python train.py --n_kv_head=2 --activation="gelu" --norm="layernorm" --positions="alibi" --parallel_block=false --init_std_qkv=0.016 --optimizer="adamw" --lr_mult_o=1.49 --decay_shape="pow" --final_lr_fraction=0.05 --batch_tokens=[32768, 65536] --seq_len=2048 --train_tokens=651800000
Each number is 500 + 40 x the weight over the matrix's rms, rounded and kept within 0 to 999. Layers, rows and columns count from 0. Numbers have three digits each.

# up: layer 6 MLP up, 2048x512, rms 0.0377, rows 960-1059, columns 128-191
# down: layer 6 MLP down (transposed), 2048x512, rms 0.0354, rows 960-1059, columns 128-191
up960:477537482509507523498501515481554480511498484470508495476466528562482509469467453550493505528523470481490545483541516590585501474467518506478460532524413521478488502493487535488509498470503563
down960:521518505503509496499515512551469565511536511447453478514563489475503460545511540441480529491515485540524415459506511411421495512489509502512521412521486493561497547499512513550487460526498511
up961:550489538464551488528511538521557498485494508508501521490485535509489500510517459505499507510532483449499486496482487556502499503498488530529512520484513525488454452487512481494481538536447493
down961:443486503547479526534515534524415513557502484496510529490524515505445436517521489466500493504467504557519483465514483451486549517475524489456511489528501450573485522474481500472472480446492507
up962:529494486514412473490506532491515506538538501521499566461427481519487484473527445453513473533544464456482473517444529493551525540469588532545449503502527533494498505442433542454466523551487572
down962:535552479491511449442468502560518583529501476417494560596507483534495547428473453516518566500551429509458449552473527556479456513544462445469455560509514463451477447524535531460550477511489511
up963:569541560462449504462527526443493399497522556552528517482475522445461493541550438528455505489436490546447527518526511533446531511483509507416481408498497562563474441492500558535540571468492556
down963:534478542414583515537565506468448518479466514510546484488461466533530521463516500488406499535440508541469513447568451426405552527472516456440506535528537540491528501481522537490621568584488451
up964:572414434426524522517472474480509476534468457516502577376552432540535489488449570510512458500557407462565534545468519527598509509481566579430472473488489485472554504506488551462494537643462552
down964:543465442465504519563477527468525476536464514484524469504485479617502579538480468519459479454466536524523487490459459563465521452522571421473522486535526546534502493451555464466433495491481440
up965:424466424525519522483558510518585435479563470527531486502543469420530546514509555601542500416444555498533515502577555459477519512439573592470507471593614549496509523459561463585547505530491541
down965:440502441456417528507470445435512483465488469560459505488492461401472543547496462501518533527474483454516510457510643547522526446459593533451504506492602532542386525453500508447469528583415472
up966:428507412490519465463540549479534484484491575523497514555470532502449477591488493488507476507583608487509512478455484533493532482519491498491446479453487610457464545454444456515536524524430476
down966:492528482379537528456528510444517574450511425478514523533577480541563491573481516499457507526545472511523401546545490482514552527434533441528503528388401510402519485479521529537512497411519552
up967:457412479519504473445519459518560380501526475458494436499482522484451574465495502501507416531436571541547516477543578509469526526446496512503529556564493484443566497455470557542490556469537485
down967:524531487484496462500468494470508468473475434550514482513490505561500511461505459495510494539454464507507545524503499500530394487483483498479494481518532451486492454477532458523490532445510484
up968:468508422536529546447509561504518530508496447474490528447532485523494491530515448515508522487529565461564489504492539556514502499495476533411527405566472511534509445454489477458507503503516499
down968:604545484477459459471425474455532557494502503490476502499468494481498517550525505499514476524456536491444512456504447541491543524549570510474528523486522518509487563573471505598508472534476453
up969:486537420520592539417501499503485446407570493393474509504508482554503520468475484493509491462586457539500542526571540490434476487462544520520454556589455485501498525523536563493538522516453452
down969:462441440527654546502515464483549506547511537515463438448536546489585532521465535462535500502498474555534490496471641478460512483468575581513524529469485533502488559508491558557423578529483520
up970:596451536546532529472506437621501497482546557522488555493505512449446465479444478489578447519586525558481476448521519477513444502492436503504515502501510549474443479468521529484450538520562471
down970:528544458514523490540520423496481448556489496500471493510551502534472542517357558455549515449483498540447505467550511469428416535395503549508557605435438509486536551425518445472596469516544453
up971:541507450508457417438518505580557475565560565427427488420503522521448477612496491523454490490451458442537500593572473494513556548499564553430500469565442511532503485473545462478561497483545552
down971:511474510625492467541550514509565454538473527519484621573465436497486411476484487480574526520471542419517431444508445476568511533513531531477511532478448498554506546464513464524549448417474528
up972:535520425526547488477514503511484480520462505472471524493570575459517426434516505504538484476557472482528457480487525526531508489515534596512545490510473465545401433475534566500525478481430486
down972:506477488497487502524450569463514517520463518501428536552497498498514442469445485509392478433504491486460535512402461539511544476416490457448537512521441481472482518466627515480491401394478478
up973:549487417493540595471494498552493478534448450460495590433526440476488422450513497491500430492466499415582481521450513498536527549493622497534496493520450477494499421439489407512530491580392560
down973:485522532451539534473529577473536514493514528537472516394502507485491485478517506495503448510537349448517392505466502469547565474503459633534454525499473503507539612454475413502483465505445482
up974:501474515469522502512524452588559475555519493476452485433478556431504484473475517502575434468466459545519507474507552534487527531436546470509522482549458503597542527500519583513500539535388487
down974:526501471518490512463480514495539484474506438513554521567441440515448543529533477456478495498502478472509489541505519507531443419541510514497464492403556456460521535434504449486461479538566480
up975:483462477572535505483532523494490491526540562485443517523521469501477464532460487507461500551561486478540489417466512564501464433515542517406538389608518491538527453551532452536482521498451512
down975:521541519489453486476543534491534472503497515495506538540504442456469446508554488507494494460509485444425528452525560473500549488505565480523510531525506484506438456515467448526426425455537534
up976:495541483495515490490498458494486461486463613532477521540549498475525550510463440547518527455539521472572501467503581448504549556501494534534444498440494512539447525504422480485545461455512528
down976:529619505556447537478533508593435533500508483496494505513511559517537533506418513540480512512482426524520520492507519473473518533481553486508506502436435435496485460478394544504522578555462543
up977:435543525511537571513450460497499492499468453523554456451525535578501555438464504582553508524495517486562477494512533488465529488529541466534508426561485516529506448512554566547492470489546432
down977:531469518500511590501497536436548466450513482474456527489469471510555478458534457527479503622432513488507471499513508502452486461589437527519429463451541526519508462479498448509503485490553548
up978:461409502517499491415411512468504419438547533504534537494573445556447545444546583515571511435492544534523471500542533520458449513506473503472510519468475510439552444475525532468565546505494516
down978:375477513537529435418449508485591524457519460544426474450527508440449532513533442523542499494462554501513455445475525496427484488442478491526542581464413425474529547450553567586555531577437445
up979:564550497531544580470492490497491520421471547518459447574474562506534470492505498506520485534555433440553486549512523495589516532491548480466495525512471481497482493525515578467437488608471457
down979:539505461496592456506547544439575450486515607496484540521578521434497489567506471502482468579531470504486572570456382437504574481454487579499544509475475502549412516617479570448439475528489503
up980:451470453486510506497494502512428421444545517560446539549479588572438410500467449479521484469417601392550362450501509446467491452457537526553498488566487588534592499484461489394567473487560496
down980:520448590465428541490502511537499460494536472495517472486560399479460540529436468459414496480467479486387428574446504510482570578428506476467462505475546602484454520434573430417510526492554543
up981:479512407496472515551530452517517494459458518496461484502597486480398429508482531501540468457533488458476452444519516434443552478477532560533458476544493457474500569529428523465566481531476540
down981:555511530491529529505474534513495546507487509495494401454380430551536533535463504546557547437463548506500449505508579504398561544550508464491546522584547523504475523559547515458579522517460410
up982:530481401427488462457582519485538517513477531431398501568500468531505519453472495441517540563589470422528510530560564468625623473439597472434444492482534498426419492521483497400507592554514486
down982:490452501436495465552451472432527460462446520502425515467448526505554504487565505481522439520456480507570576591532491563540500507603491538537544467551528507462456551545548640444512521521489507
up983:449527504482465501480438533525525507525610501468482553532457520505544505469526537528494479557495560517468535513523526446477551543480445486533425563509453492537484541469450511484494564486504517
down983:502472486583522544485536532528455472529457480513566513499454485505531534433430479485556506495500419504496456566461487536514538485478525569508474430484452566504529458527489553543462473564562537
up984:514475451422512462486538503502558543485450624486541561495469460463489417386426559549471477501596476410558497515453543512538484458454520439436417491478467541440495531541477532431514518532477491
down984:525460499469549509523485492497532493365445533557565486534562507503514506420457569515503341495501461508536483499504489521478450510467599551541478529514592495525483412533550466477493539541490523
up985:482444526576471577471550510597547467428468482478482567525490432504514434401530556547508500405568548484550492487498565556547572568437511529589508502448561472444451514495581497459559525498478503
down985:456531500560500542520447494432517566519473498434489542514502495488545436538459475477547499572460438490505501484472442523523605592467551482540489511484433534452455463524506536544524433513492458
up986:543454456544447514473510456553626503492514428472466483452562509492409589437483451505538494581567461514558511494457519517492476456480516527495537403596548508575520528437546562513507455493546588
down986:512443521609478534503500482540482452516560488491469513528550542504469481564400494502496501455517477489614407561502532527501505606414452488503532525515487498538490534573422512498553503487499520
up987:529535484491477521524469537504493499524516480479523505495563456549465530463500482490482436510494479528497544505480478465465479491506495507503467449447501505491549493446494508531489488543503436
down987:497505489431528454540480517512509478497493498451501522542517461543467444545494516515520492506529514468514461546498489515485490502526525436531581426494489474486458595548463544527492514509490530
up988:469528460565496533518437463477545513470541510546514560476484485484488539552494468504480445538539554525487495514518442509533481499491508520468477511549446522516523496495520443478557512456509513
down988:434521485448440542532563484507486511498479503557467528444526461572506475499499488451533520481537507473495497496482505439533487519504517446495535470568517495468570466529505478496548502538539525
up989:539470531492480521472499453523513513483482546510463527559474514524518515490570524496494513514485474485488506483480479553535512473514506498523521498505501538447496485537572461504506524480482452
down989:480554505463471492515508552489472489541528541484529561494522470505458508532501500442534505500476561581506468461497529464480522550508478489498481487477511475508499453495432486492517509462505505
up990:447446580510497467498528539546432542465524483524536541439556568440530457457466528503581538585446531509505476619433482525510501512482551442485471505461499534540398515459509530469552582500550504
down990:443484437522563539466513464575565527450507437438510548480521539463494473488425528513489496472446479491447500529457455566482610433456482511525416524416495551514565445502464487515498495593487591
up991:500546522483508476502482518467524518589548557498481516511559480496513574507542448516481502438505440484516568552460540503530475408501512593473504542558558525535539525529570512430432589508520502
down991:533622562463504519503504508464504558548478406489589546512532541475573545487559503472546455496485387373460511501549495482514577476462536504564540551510552512539484502534556513472537547478572616
up992:457429455490543442479442508573539525501535443441523528528472519572525494524520481491612524494479535418539460526479601506549431496470541542463454555459497454597479493471522505524551505504481490
down992:503509528482492479484469460398503521505511496541494447514516462494454453502495449508421557528487467460466511506509509508507598418521524483452564476552579414460468475453536500503537483467496549
up993:548487487504528494467494444509487518472524484509518569522462530459545465523475560507468506525478493474504442492530525486519464450469517544516527485523421494574554504485518558511545513451494479
down993:487472450578481452560473484510561447566541541536507476528512475442532473483497461518458539514491481528488475511475503462479458492482508506541497476535462513509512521539539478546522422508487501
up994:577491488477452523519460466477511501466470538525463528515537551489534468533425443512461472535532466509467418462556456501458521481463576475468506444525475510502517485482546412515454547520540507
down994:484524518537463575521444476453526554592495541529469524502491540449515504473516548407483510456418525514448496552510544438497495420553529531503558536516515468469536487491518480501477461473511523
up995:507523510512470458494523543458532553506538499469479488504524515555526532551514491511487499554489466525510492555519514493555475406481557476493536486463500454493500537456456471480479494549540479
down995:462511524473522509502561504498529523555482464529569458518511493472467440560541552552503514527490469509503487463524591506525474500515484488443567530450481520495528510519522513554509547496496499
up996:489443525429549538505542472480547457553498549405443481497552530571509480489460542525496492536580503518526499500473511543544488457484511475439460473505409455400543569481473437530521491480522449
down996:489568513481565566493448522415470511492467496445564447507518515483509486410495542505469459476490455508481466500557506489474560497480483516631547542477524541455460529474542561534497511514543430
up997:532497553507510497454436506522507490555463499507464523497576463504565486419477595560495454498486507493540453518449522451478436507499515566487465466476597476504487462526509630453462513455536496
down997:454434446586525487527531538524534528512533503544494544564476469499541538451492481422540456485480464515489410437517537442472581514599448550498514469509480494455555510511515442559495487529445518
up998:523527553469499506497520508483477444526555508477489495515557492463507496526507431549475503500501503502499482516575575560502466456478509492492520477505487541537478462514433516483529516487491499
down998:506487467497436490490500547485446529553481455452486503475471521555477504494491517472491483469481496576496503499466452501502512539493534516505513451463458456473525489455523465515489492535491519
up999:512593497471523487401532488560498482505487443503488491476513491388423460525495495537500496423415573468621419560533519543495559467410494530583426461533542561523446520453419511457499591535512486
down999:463475484540430604553570507566505579555558488535511541545542471421457542611540519430602514437431395516561616508494660593458582444519450490427498490434548457503507487453475493434509424550451454
up1000:456516527488488487479511565505549458424575571436479476493575469477502526527559450508498539551502559588486490448500448494540506538526445460491487490511534486446439474498480577539596525495475424
down1000:525491544464583479506465465514493457579548477496593472504493486467494522503428544511444498502464476557607460556494438534561505556518442469502450476608538490489460499523517470533513445413506442
up1001:542526526479492487478502517512525484534441521498511569422459509544422591466466496500500507479508465525521453460430488552487492557503553590468457411475487514555501508399507561496487585440504576
down1001:557556473457486543477523483541514553399490527538430545440446495535374619541494524468490514522512421592475404481472424508450430486521549543509531511396451391497558525448413451467485494519465531
up1002:514438516469497519436464494542482495419539468590477539485485465564539513623565527528537485475526448516546509505530500492510479399505485499526494527575495504563515452512542512525586538441546489
down1002:559503478515414577481482492502507520558480504480474465530496549522441498469490495526509499530494483504528530504447494461504422490566536502503493494477491571486567505462469396556480466506499523
up1003:526563540519512514455550417523545515547535535526505469506520439539529471489450462510499513536607514546554434498516484561512620449487512545490484434516462478473555541505478496468461547536614506
down1003:549593535488513562531596483461442604524439451501520466533532457543480449443513530503514531518494445512407492462527479520478558508458526528470504547533522411493501521553515492451501466508563512
up1004:462481486493487483466475407489510478467562536471529487479475545486525530488480533503528502507537462472507470484530492489504435480490505503452541510502482488533488469462567477508511492440498520
down1004:542447488534476551521487486479456542486530535507433493486484517523521434461483494504500519491497503502513516493522454478551453463495483530490497487483461494559447512520462492490483479515509514
up1005:489494479502524484483474451492513511503569468518506471506482517496553533482499511558497482487470434470494490523533528465487500496492492562483530515525521481552521471481509482519516528496498513
down1005:484493550507490555550542518561492476578445510475500549511476502465453432489516502465556504482490481473520458531542519474489533502481517444528556494540460487508492494490488513518552417472529510
up1006:496542502452521502514427465509497440557518542467496529373489411468533560521466470529521392568396504531504480509513474503485445492526578471430522524642453537509523450474443469447524510472568542
down1006:379578534512515505474479587513539556521542514530462621564588561558522576560432561487469490424537405459520533451457513549492475476450565536579502473529466493463525563466462553481521521462554519
up1007:505537416539515556427547483542434482463527457514497497554469434509442549505464532509548465433468539447505461504491502441479496508477519526549417431576548502522436503459500477473500535540453541
down1007:500477450501530511514481455509546611455467428593427504452459434479477518418408462451548463557496518472513402569509583473467471509570551486533486460483481435496406487508535527556492467469443484
up1008:543554513461520445464485512547508562533460499515477578455479456507437557520480534546538453439526432466561452466493509496536492463499515497552430533569466618490463478462499507475560503528510459
down1008:513484401563552540454517504528436569500507471536487430463532472532526513409476444457592539455522515438476441440604523473472492469540481572494460495554477444524521459440432437396556412507529501
up1009:474550544467479504517489434537604515450521486513464531540492497523565500484503478541479500483531507448487519484469486554484521420487511516514464497523466549476476490520516517500541525457543457
down1009:451562547514530518542480495570458515470495474486490506455585485484392498480499547521506493458511569464459503514533480470461540497528477530540490449535492540449540512524468470449473458526452496
up1010:535525444419570470499455450461513516498463484484497520565514479533431575501460475484510507497551518503540408547517457428561447452500512484515504498458439530522504443467413476478521567481508526
down1010:542529444442488493536464383432460497424510484547537469532484437497478511455494549567486486527468485433541453488559493510535561498494502500495535510416391588585492513476519583497517515570496532
up1011:481493526488534494484548513576488493441459470495491470405506541489495422531504469509520482487505491525510481531550516530513561479496528520478508510557587516547489504483516534427529538545480404
down1011:457497498469521462439511605536489477514496479495520542428541513495444478520501500496564442496501473529530485572532563497501536542439518517528465410490523558508493488440488511404525534477506497
up1012:414452490500522535508520489568531517562603504470462491507445510513472498469492555555535504518566470526552532547458593535477514470501536496498535493501575508489531506535464531504516511497526518
down1012:511473471464445583533489484459475479471466530454489486550557449575490559570500468494524491511430473547443500460531486551552479485455540492485525506506491467530470464517517508478483451478516477
up1013:520437486535542461484537469497501513490525522564500499542437543481526466473507548497504485451546498479498453466476499528490493484493521526495550518487478486458518454534520425501547523469527420
down1013:511548522477504494449487554480524516526481476491556503480503515496488453490572509492518539428493511502479465538513502491492538532498543503519511415501507465484472515504466513511526464541478494
up1014:493482499499522469481550525538469505438502513513504473473418513570473539570512457520500509570575485465541530508524531497501607538502477511528499496480520595535548509468466471465467560562473463
down1014:454476521447570569461514527575535566529469517486459512492460463540574478463523491522537482555491477466517520486518450460473535510565505524578447465500575581564478491558403543458468520519459545
up1015:525436548438515509485548513505472409419474513475417515477549516625535460518477532595484513491549545474488446527495464522486490505503517467547486459539481523496444501472433475481535538511417466
down1015:525519526419460560520636528476450400406517507542495456499498447490508543459460466480272457481501486541455423598444452434479509462519489465536476488573511495527479505503550496484487550511565528
up1016:555463535527503529518477517560565512520486495488488542521506498470477414546536572486536462474454417465547514491475518462491512513518480514426441498469480495566530513526510504484499416476440471
down1016:488578493503519509492539474512452505493515471379538416434468549520547518515562534549533455611522547497577484504551478487464553501480508398503534465515526481456511546477516548510564503494505495
up1017:541539505493445506464561480511542528493463448458497512489450546374506457473470508523461482403477503551532394495458474527496516526490575538560508511543486501505514552478586554507490553514519496
down1017:508444474501600503486468515452572529557494421395527492473407542499547469528540497594506508480474520513620444459434467519530471491483521510611474532518336494617449490525536612471540472595468455
up1018:576505536476524555486571545572614480526458570530536500549508541489422524485494558483543462507542479401496507498475580525550588479486509495502489525535478477478481465536466493504526453466459499
down1018:499491544557450518516485533487478535511532530528496466543543557461534460508444485488563476529474489522558509427527540460548397478503517532559462547511506532452501476462479455577439441492524466
up1019:510478570507503449531502457515495534496573505524441486516560540538504536483580458523511511534560416490555489498440466548482497442494532548493517462461506512506493462449527491530507485505500430
down1019:551495450518483492495514486563459507511503512497476450459486546516516518542541485475510478480520479505462538513579459482487569507462501526483457434510439551481491494535429517480525546485462561
up1020:517467510489508549486497482620520469526545511483456457447523534435428482516515461500504495505494535465459491533480476452502557540499512516394471493509455520440518463515498545530523476462482459
down1020:497518467459473572495466531441481533543475520473485488584470526466502517516521443499512516495434542568565513530561505540528433493488519469496412511557537540557478490522552541465509562491539461
up1021:474528433529469472481584451482612425472428615472510482550534360435366452429419500585437455501502451433601538488503439511409506507504538531526519433537449462532488477505471508460509496518442400
down1021:521482433547543501468392522444496559584511549478523446489507465484443605492568487488538489472484485494446504501486493555479538567460491589527502448541542456552478486531482460438543469457426506
up1022:505444497442492482536496517581501444462530505569460503480490460439408503467564471472504499500584461507502430470475520617542561535479493471495529495460489514415495458563569546508478511497431486
down1022:454440528486480504489494451481483486543471499414557479428518386532530515521507510538441496565453485469451573492515548417485450508447522500552462449550447481561501510460583505454485494466539535
up1023:511447543512509532464569477491466447553524528536500531490480476498465452483497528501491487528490546494504537523573514452465568506492498448427468451532464496521576501486572520504446533464457479
down1023:456489439434541508456494480443538542479501450505573511468500495533445545498580514535482515524476513514463492513539501531554499514511475425497531520554479534498500519502581547458479464508504491
up1024:487496485510541519512517521511514506473547520495477470527511512504508526467562453503485522535513507477510490499513536515477457495448506523459504541532520524482535507494534481507509526441501480
down1024:450453492492475487500572544557461480516439494479511498501528490486466527505481460472544535498495497525474520517529439505493571542525489485511485442472499513510465516529445493521519477530484482
up1025:519549389531463498491441477496509469578576442451478591458467514523434476417501476487538442463475480537475511481558526476512524585461589524449487526468486480500501457471477612455470555481508511
down1025:487502511538432519525519524548523470505472557512445460487528491523465549565470571502482513440562481477453543547497563524556466486454471461554439532466496483490510525547483485522443502512503520
up1026:541481516519508473519466548479585493502459488497490551504501498517546506531499519535474455488558530472511513479460490508503522501499507514541477495490492498521485470471509470487467530508472473
down1026:459474469533507553570523593508490452440492487524595569485527472490494467542513492467569496436521438485544463504561513494490511543545508514502528505508548532511504525512472579500525474463505577
up1027:454472543501465467503450512550459490542521564509436490456444501557535490465504458502461463489530532587597487523482459566444542484523486447491485459481580531503596557511474497453455436540582525
down1027:475509502445473526538533520485506511484502527485528595502439422489533561448507456484481390459491476546466583516498472454453498502470542543492442468449490525435456517453463482498518463536515470
up1028:503535523477507547471486503534500479543491479451439469450560529505466552552505458474493489477545486540519479507524474485499528532488462489505452569519565481460435539461512545494479542499591467
down1028:486474471540481502493512510518523481474471515530460471499464513521443480483492526516497551515474571479482499511499519434493369473576563487569477530499494486517540518456471533490501519484539472
up1029:545542494476528503450471568531485535521539445490513509442513417450495448462527645504488457475466446431520525552471497460496473459518484524533476491511493487545497436470531488464511522498511460
down1029:519467469513462571499518440487560490495484519520506502545492538497543492470517500490527500498516492500462458500491474502500472533440583452474524553446489474524468521433493465539465440462446508
up1030:478528491536470510529447482505479537522571505560490507495511559577500558463484470543460534485522485502485491483447511485423492501527479508511472526495521502473507486490500483532499499521485496
down1030:534457524546505489441463508488567492505528477515492509487493478432490476500477523455490525477510502543486519525515453496511491493499516482464528509530493517547527456493561477491506562502539529
up1031:504416564519536466482456541604515491585538580499437519524517512482559551484545448514510481579567436508507477491526492522548556541497473461528446539482466468492510499537513492492517495512465454
down1031:481502580523589531539446501529429530541501532581488494537512565400551524526433529531538520522571507474476434463497472553474501519420483527481550532497448498532534548527467460501492413534492496
up1032:510489528495522461494466517495525528463521497496462499503571474486554509540505537481453468430480527509496512551495529453502471474495519492510450517504501452448517465499482497449504514505496512
down1032:484467504491494521490524509503473491484494462503538514509508489494519516561501554497523538497482514511465547464461484495440491495463469439486507454525500507515529515563511413478449468489475540
up1033:578503550478485452552433506471482477478492412499461468467465500454549550580555447520484422487473535540467464530530457505491513530457515512451449489433511547465537444462488475491508529525480471
down1033:483488439492572539522454409566543512435527502519486538590507472485513484506469503478557550479536499455501459387500535459491587449509470516550496536504448511495461509511458563520500516449460498
up1034:423425424503530487438435464552531474468513496563497473527569586480472489557550576452536514526575511519502556486470504514489483478507518519511467470487571488467473433540526500490492521519502512
down1034:556540543521507526442501554489535469510550441431462512472454472561502458487453472513400463516505501415493447489538487441585449493517541452482455461501556488465491541552589549510468501450584456
up1035:533518529500571579512589551553506524509510525541493474488470557513481518486536427498490468537488407484511491511447450577441513432473554557520497521551507583518450505474550474481500536481518535
down1035:510467480484513472517486466553514551409496541542480464520499467441440486526508520451530525509502544495588471522505552519594567503528474485508503518523498565475488481476451528478529480539501495
up1036:515508509427532469487522544501487434450522414390431438463461470504499498396481493495486459436491494485508534506494543503496532572503536539453443568535435484437533495493486594509554451515440438
down1036:520560468541435491531518518552472548520540488599497523536570556456445522511533510548541550506466501425487483475512479559464486465538482516533510468473490461510503502517511510541522456538449538
up1037:528498500501499477537472552501550491529529463504509531451502474539527518509551474497496454504486460548515472543516476477493493464493520477468493503474587471506536465512506457523476518517521501
down1037:476429490465517466503453561526432489501497446430499537514499517483426462508498516459530470488509516558464448519473530479486476516448525513518578522528468461520473495514490522478521456539513493
up1038:435504539492511453516568598545588498576516513503494560479476508487451528513502463487498486491482487481553527514474498583504519481434506511490480480538498538489538498474467464548527510439506483
down1038:520493488563526576481527520466506520485486510522491498487538550480504431471520546583476511530491513508573545550492477522478516495474465504538542498505481467530508460543545495522423500522547497
up1039:520496466499499534505465514499503491512524479499482442473560510537529495527472489545512518524517480447494501510507516528538558437477539509499482462524440531499524481505530527513526496479475517
down1039:506508544549461474486502492472461433504468538504509541511463500487500541442492436525505506453472494499496478513457474501491477511519498511482508511513515506560517501478482474454503554499490525
up1040:552434461540548494499462556482445451541441442477462485427573438535525498506447602545473476568525555533526509494441492508554552507496508515448551436525483461447555423462506489461500513510441509
down1040:451471517490535515519503529433475534512515432548509450470484470465508550471508469456489553492486529501490580439511544539490509508458524509457526453531392520472475476438505549506424459434561521
up1041:423451539473462485471464532484503505508475466484447528479506510543514467476516461469462468561473526461536513532492540537516575512443573563505460516456605512489565509498449571460462540507524540
down1041:475521492501482461502492562535514482540490537507564506493469496527475475454425481508523544485447533516570549481500567540542532497459567484452470484514504551515476527494514474497506549485480503
up1042:510434454551491470455554528480478511550458539465510552489541508479523460435530507496538527484517484477486394529491553499493588481508561541482477401522453436502502426459384509512606519551444546
down1042:492523467438464497488451559474445494439476494497439514537481457465493541498482532505492491442552480457438540457497466540490506457541486493465546528478403570515508502556527499493418455480524536
up1043:566441432489519488459491537527504463472497620483385488454483487458488518493524542503471474476542556461461547485520521484499510544474490472503533512541553510447444506520529482524546527532523452
down1043:481458517582393464520452444514465501501535581417458458404573549506463484543527525477471489412503466522430499527477471483572531526530463489528473489435504488443546599454572506594486529489500557
up1044:495452549457581509472482576525527509441570509491451474455556518521530494497541514514496462551479524535497501550574482511462514460433485473494492453506506598470558501459501477470516496459516482
down1044:523501478507573515458486520561478537472495469504496503506490494493472510528436519536572433462502516434488487536501460484506534425514554500514452476558559585490523460507493495493536566535473455
up1045:493457404500525521497491508460574544433491611562482511539544454502528516548456561585528515490575498440448515483453494468497503467497541509528497453544495497486447478460479542499570531503465490
down1045:516608538473488490489555473475501484582500493447478526524511463571502550453543418578449448452461526468539426516482503508513509492473491539472554483461594474412573485561466550517486535412515534
up1046:474542439501502516493436493507603528494502421508512521500519584397482440477525461532519513472615518554526423539524555549585445420512555534503489460513438514478515481532472526514613556557514576
down1046:371517459415555426513515482478523431436544514510457428581484491491523439484462385463511469528542533484539434593503534558505463503491486557396366530448429516475436578555488550486518477452476517
up1047:544475554501511400520491509472544496574499511504487527447511549468463492476549485485455505510473532532577482506500471579516537485500487454510493476486538535543574449443561514516467507545502505
down1047:469523483545534487480486468418446491493519489485488490510512527497496491488470528502520438545488485470429518512512467440459444529448444511476486503523495521484511495547505507516509506487473420
up1048:531487484483491538460472492489505490448533506481483478477514526528531516529454533536488453534480431508477473550476470450464492496498474499473489537450520497470493550421508498522516526459523518
down1048:491466489443440445504514506519499441500509488494494543560504448480496446489496507494512484581465519530504498512524410488496556527541556447494493427510523474516536495510410506558442484484431496
up1049:475480474466501499509436567499536515507511476503492518481526493536520523474511498484528471517511462483484472487495481532521504457513506446507402426438494537454477504480481492553513530466490448
down1049:524480517483435561539549463520472481532505504464479501474504451470387548495499527456504516486457571530489498491521462469468475542481456539493531446504462442478463465519476518491515485578424524
up1050:449518520460495545494515485548540448420472579439509513520549480459533426528542426518480468609510441561556453535531469485537572527483610493490442446517446537495440563565509524498506541466522537
down1050:471597533589513520456462466480449631573501425526413382494502557469560536472527510514489495550505490579571391632510481473455585576473542431467462472453521439506556556486495481518521591523473539
up1051:480482511428563564467556558512539446548546550604501555451550459478525470400600486489528373540534505542474549525469480503453586518482518617472465474483579486474478433487536511389482537521505407
down1051:488430487400559430510462516469472430571548627497526541532582578416555546417580491511453540546539518452541468526531475462490474574452536476467490505455393459445543546519600477527520507501519467
up1052:544479484486496444495489439520495497547488546493512545446534466476481467534479510489503460550537434510534518525465492475488513436493549520466493512450546524548493544449473482414498556548499505
down1052:533444512464514507463449488513521551539458499495429502441488489485489506554537524485535459488507442484517468563557607478495528467449478576529429472507480598495554461473470496393560572533491516
up1053:521518499507499472503484462470486511486538492500486502475471505522532534512539509497498518474562506464498509501521518554525491541502499499479504568538481510473501462533547477499484525508473485
down1053:464490505485505501528553464542470504517447527498495552511523555517477510493489486516479506528440505482484513511503486460493515522521522516515529470461536503490484547530457486504520487453490527
up1054:480521495411477474491439463539604481493497426503481582448456518468426507534532531519533466439523492548550513535504489576503532529527482541511464535436543553490464507438433511494561529437562512
down1054:534496401434500505465464466535531475495531475459572442521495423553548471434565596545502541481478504487576577486504486504512515483518481573478544509534505417487510454454446528427496499551484485
up1055:552502521474553524521502486514511482614524492464491577404518472428525500468521564491535399459476504537491531502566500484539513510468536460517457504477421513520552441545570510538565492487470564
down1055:523509481531459462496520436531482518565548463511502496479498499514497464499554522514527541447465494539594453584497574550560441513499488433495482434523448438556533482514559492486563540561459568
up1056:471464439523503543490445519542586523531532501454452547535494496454545586493571565546564511455542512458521492536459532512548509478469491520486521464506514504488448528503456484486453465525534530
down1056:536571465545410462524545459587443497573516493539508405604481502445477421499530451467478594477496539555551510553478403529516527521479515463436509512527538441483543467434525529490480442479542488
up1057:503485505406447520540437612503548500403539474467444514506555553546523445563567478492485402490576503474497531504506459451559585485515453463457452528501420538494517491437514531457503520553409386
down1057:449529543494480492495502512474541446501569562486536511439568465510502464540494524535460549552490548486519535492490462490504552478505431492499494531457524449481495445488484431483491441538549442
up1058:438432502416485549484449510480563515512514511589399488564515595525528532579434475450480451539522477460501550462533565516523561437413479473525445530484401631438506554471537383488494501512501479
down1058:476488423398423561538497496480480568427506463485424477502519608495456495520436520415483478482489465451527519470435403480510486497463542541573501483484407487502499539448447515475607494496485440
up1059:509442513436494614500549507600502472405577521582472426512472480485510521512469506473513451498546489506446474520513483519523519520514492546439548488534461503473506502504485595494541489532516520
down1059:464493496428475470492477493497474501545473499498459539466551416599546535526453529554509479493509526471457513515517493492494550430468509490490429462497481493525489536489493514477448484428534477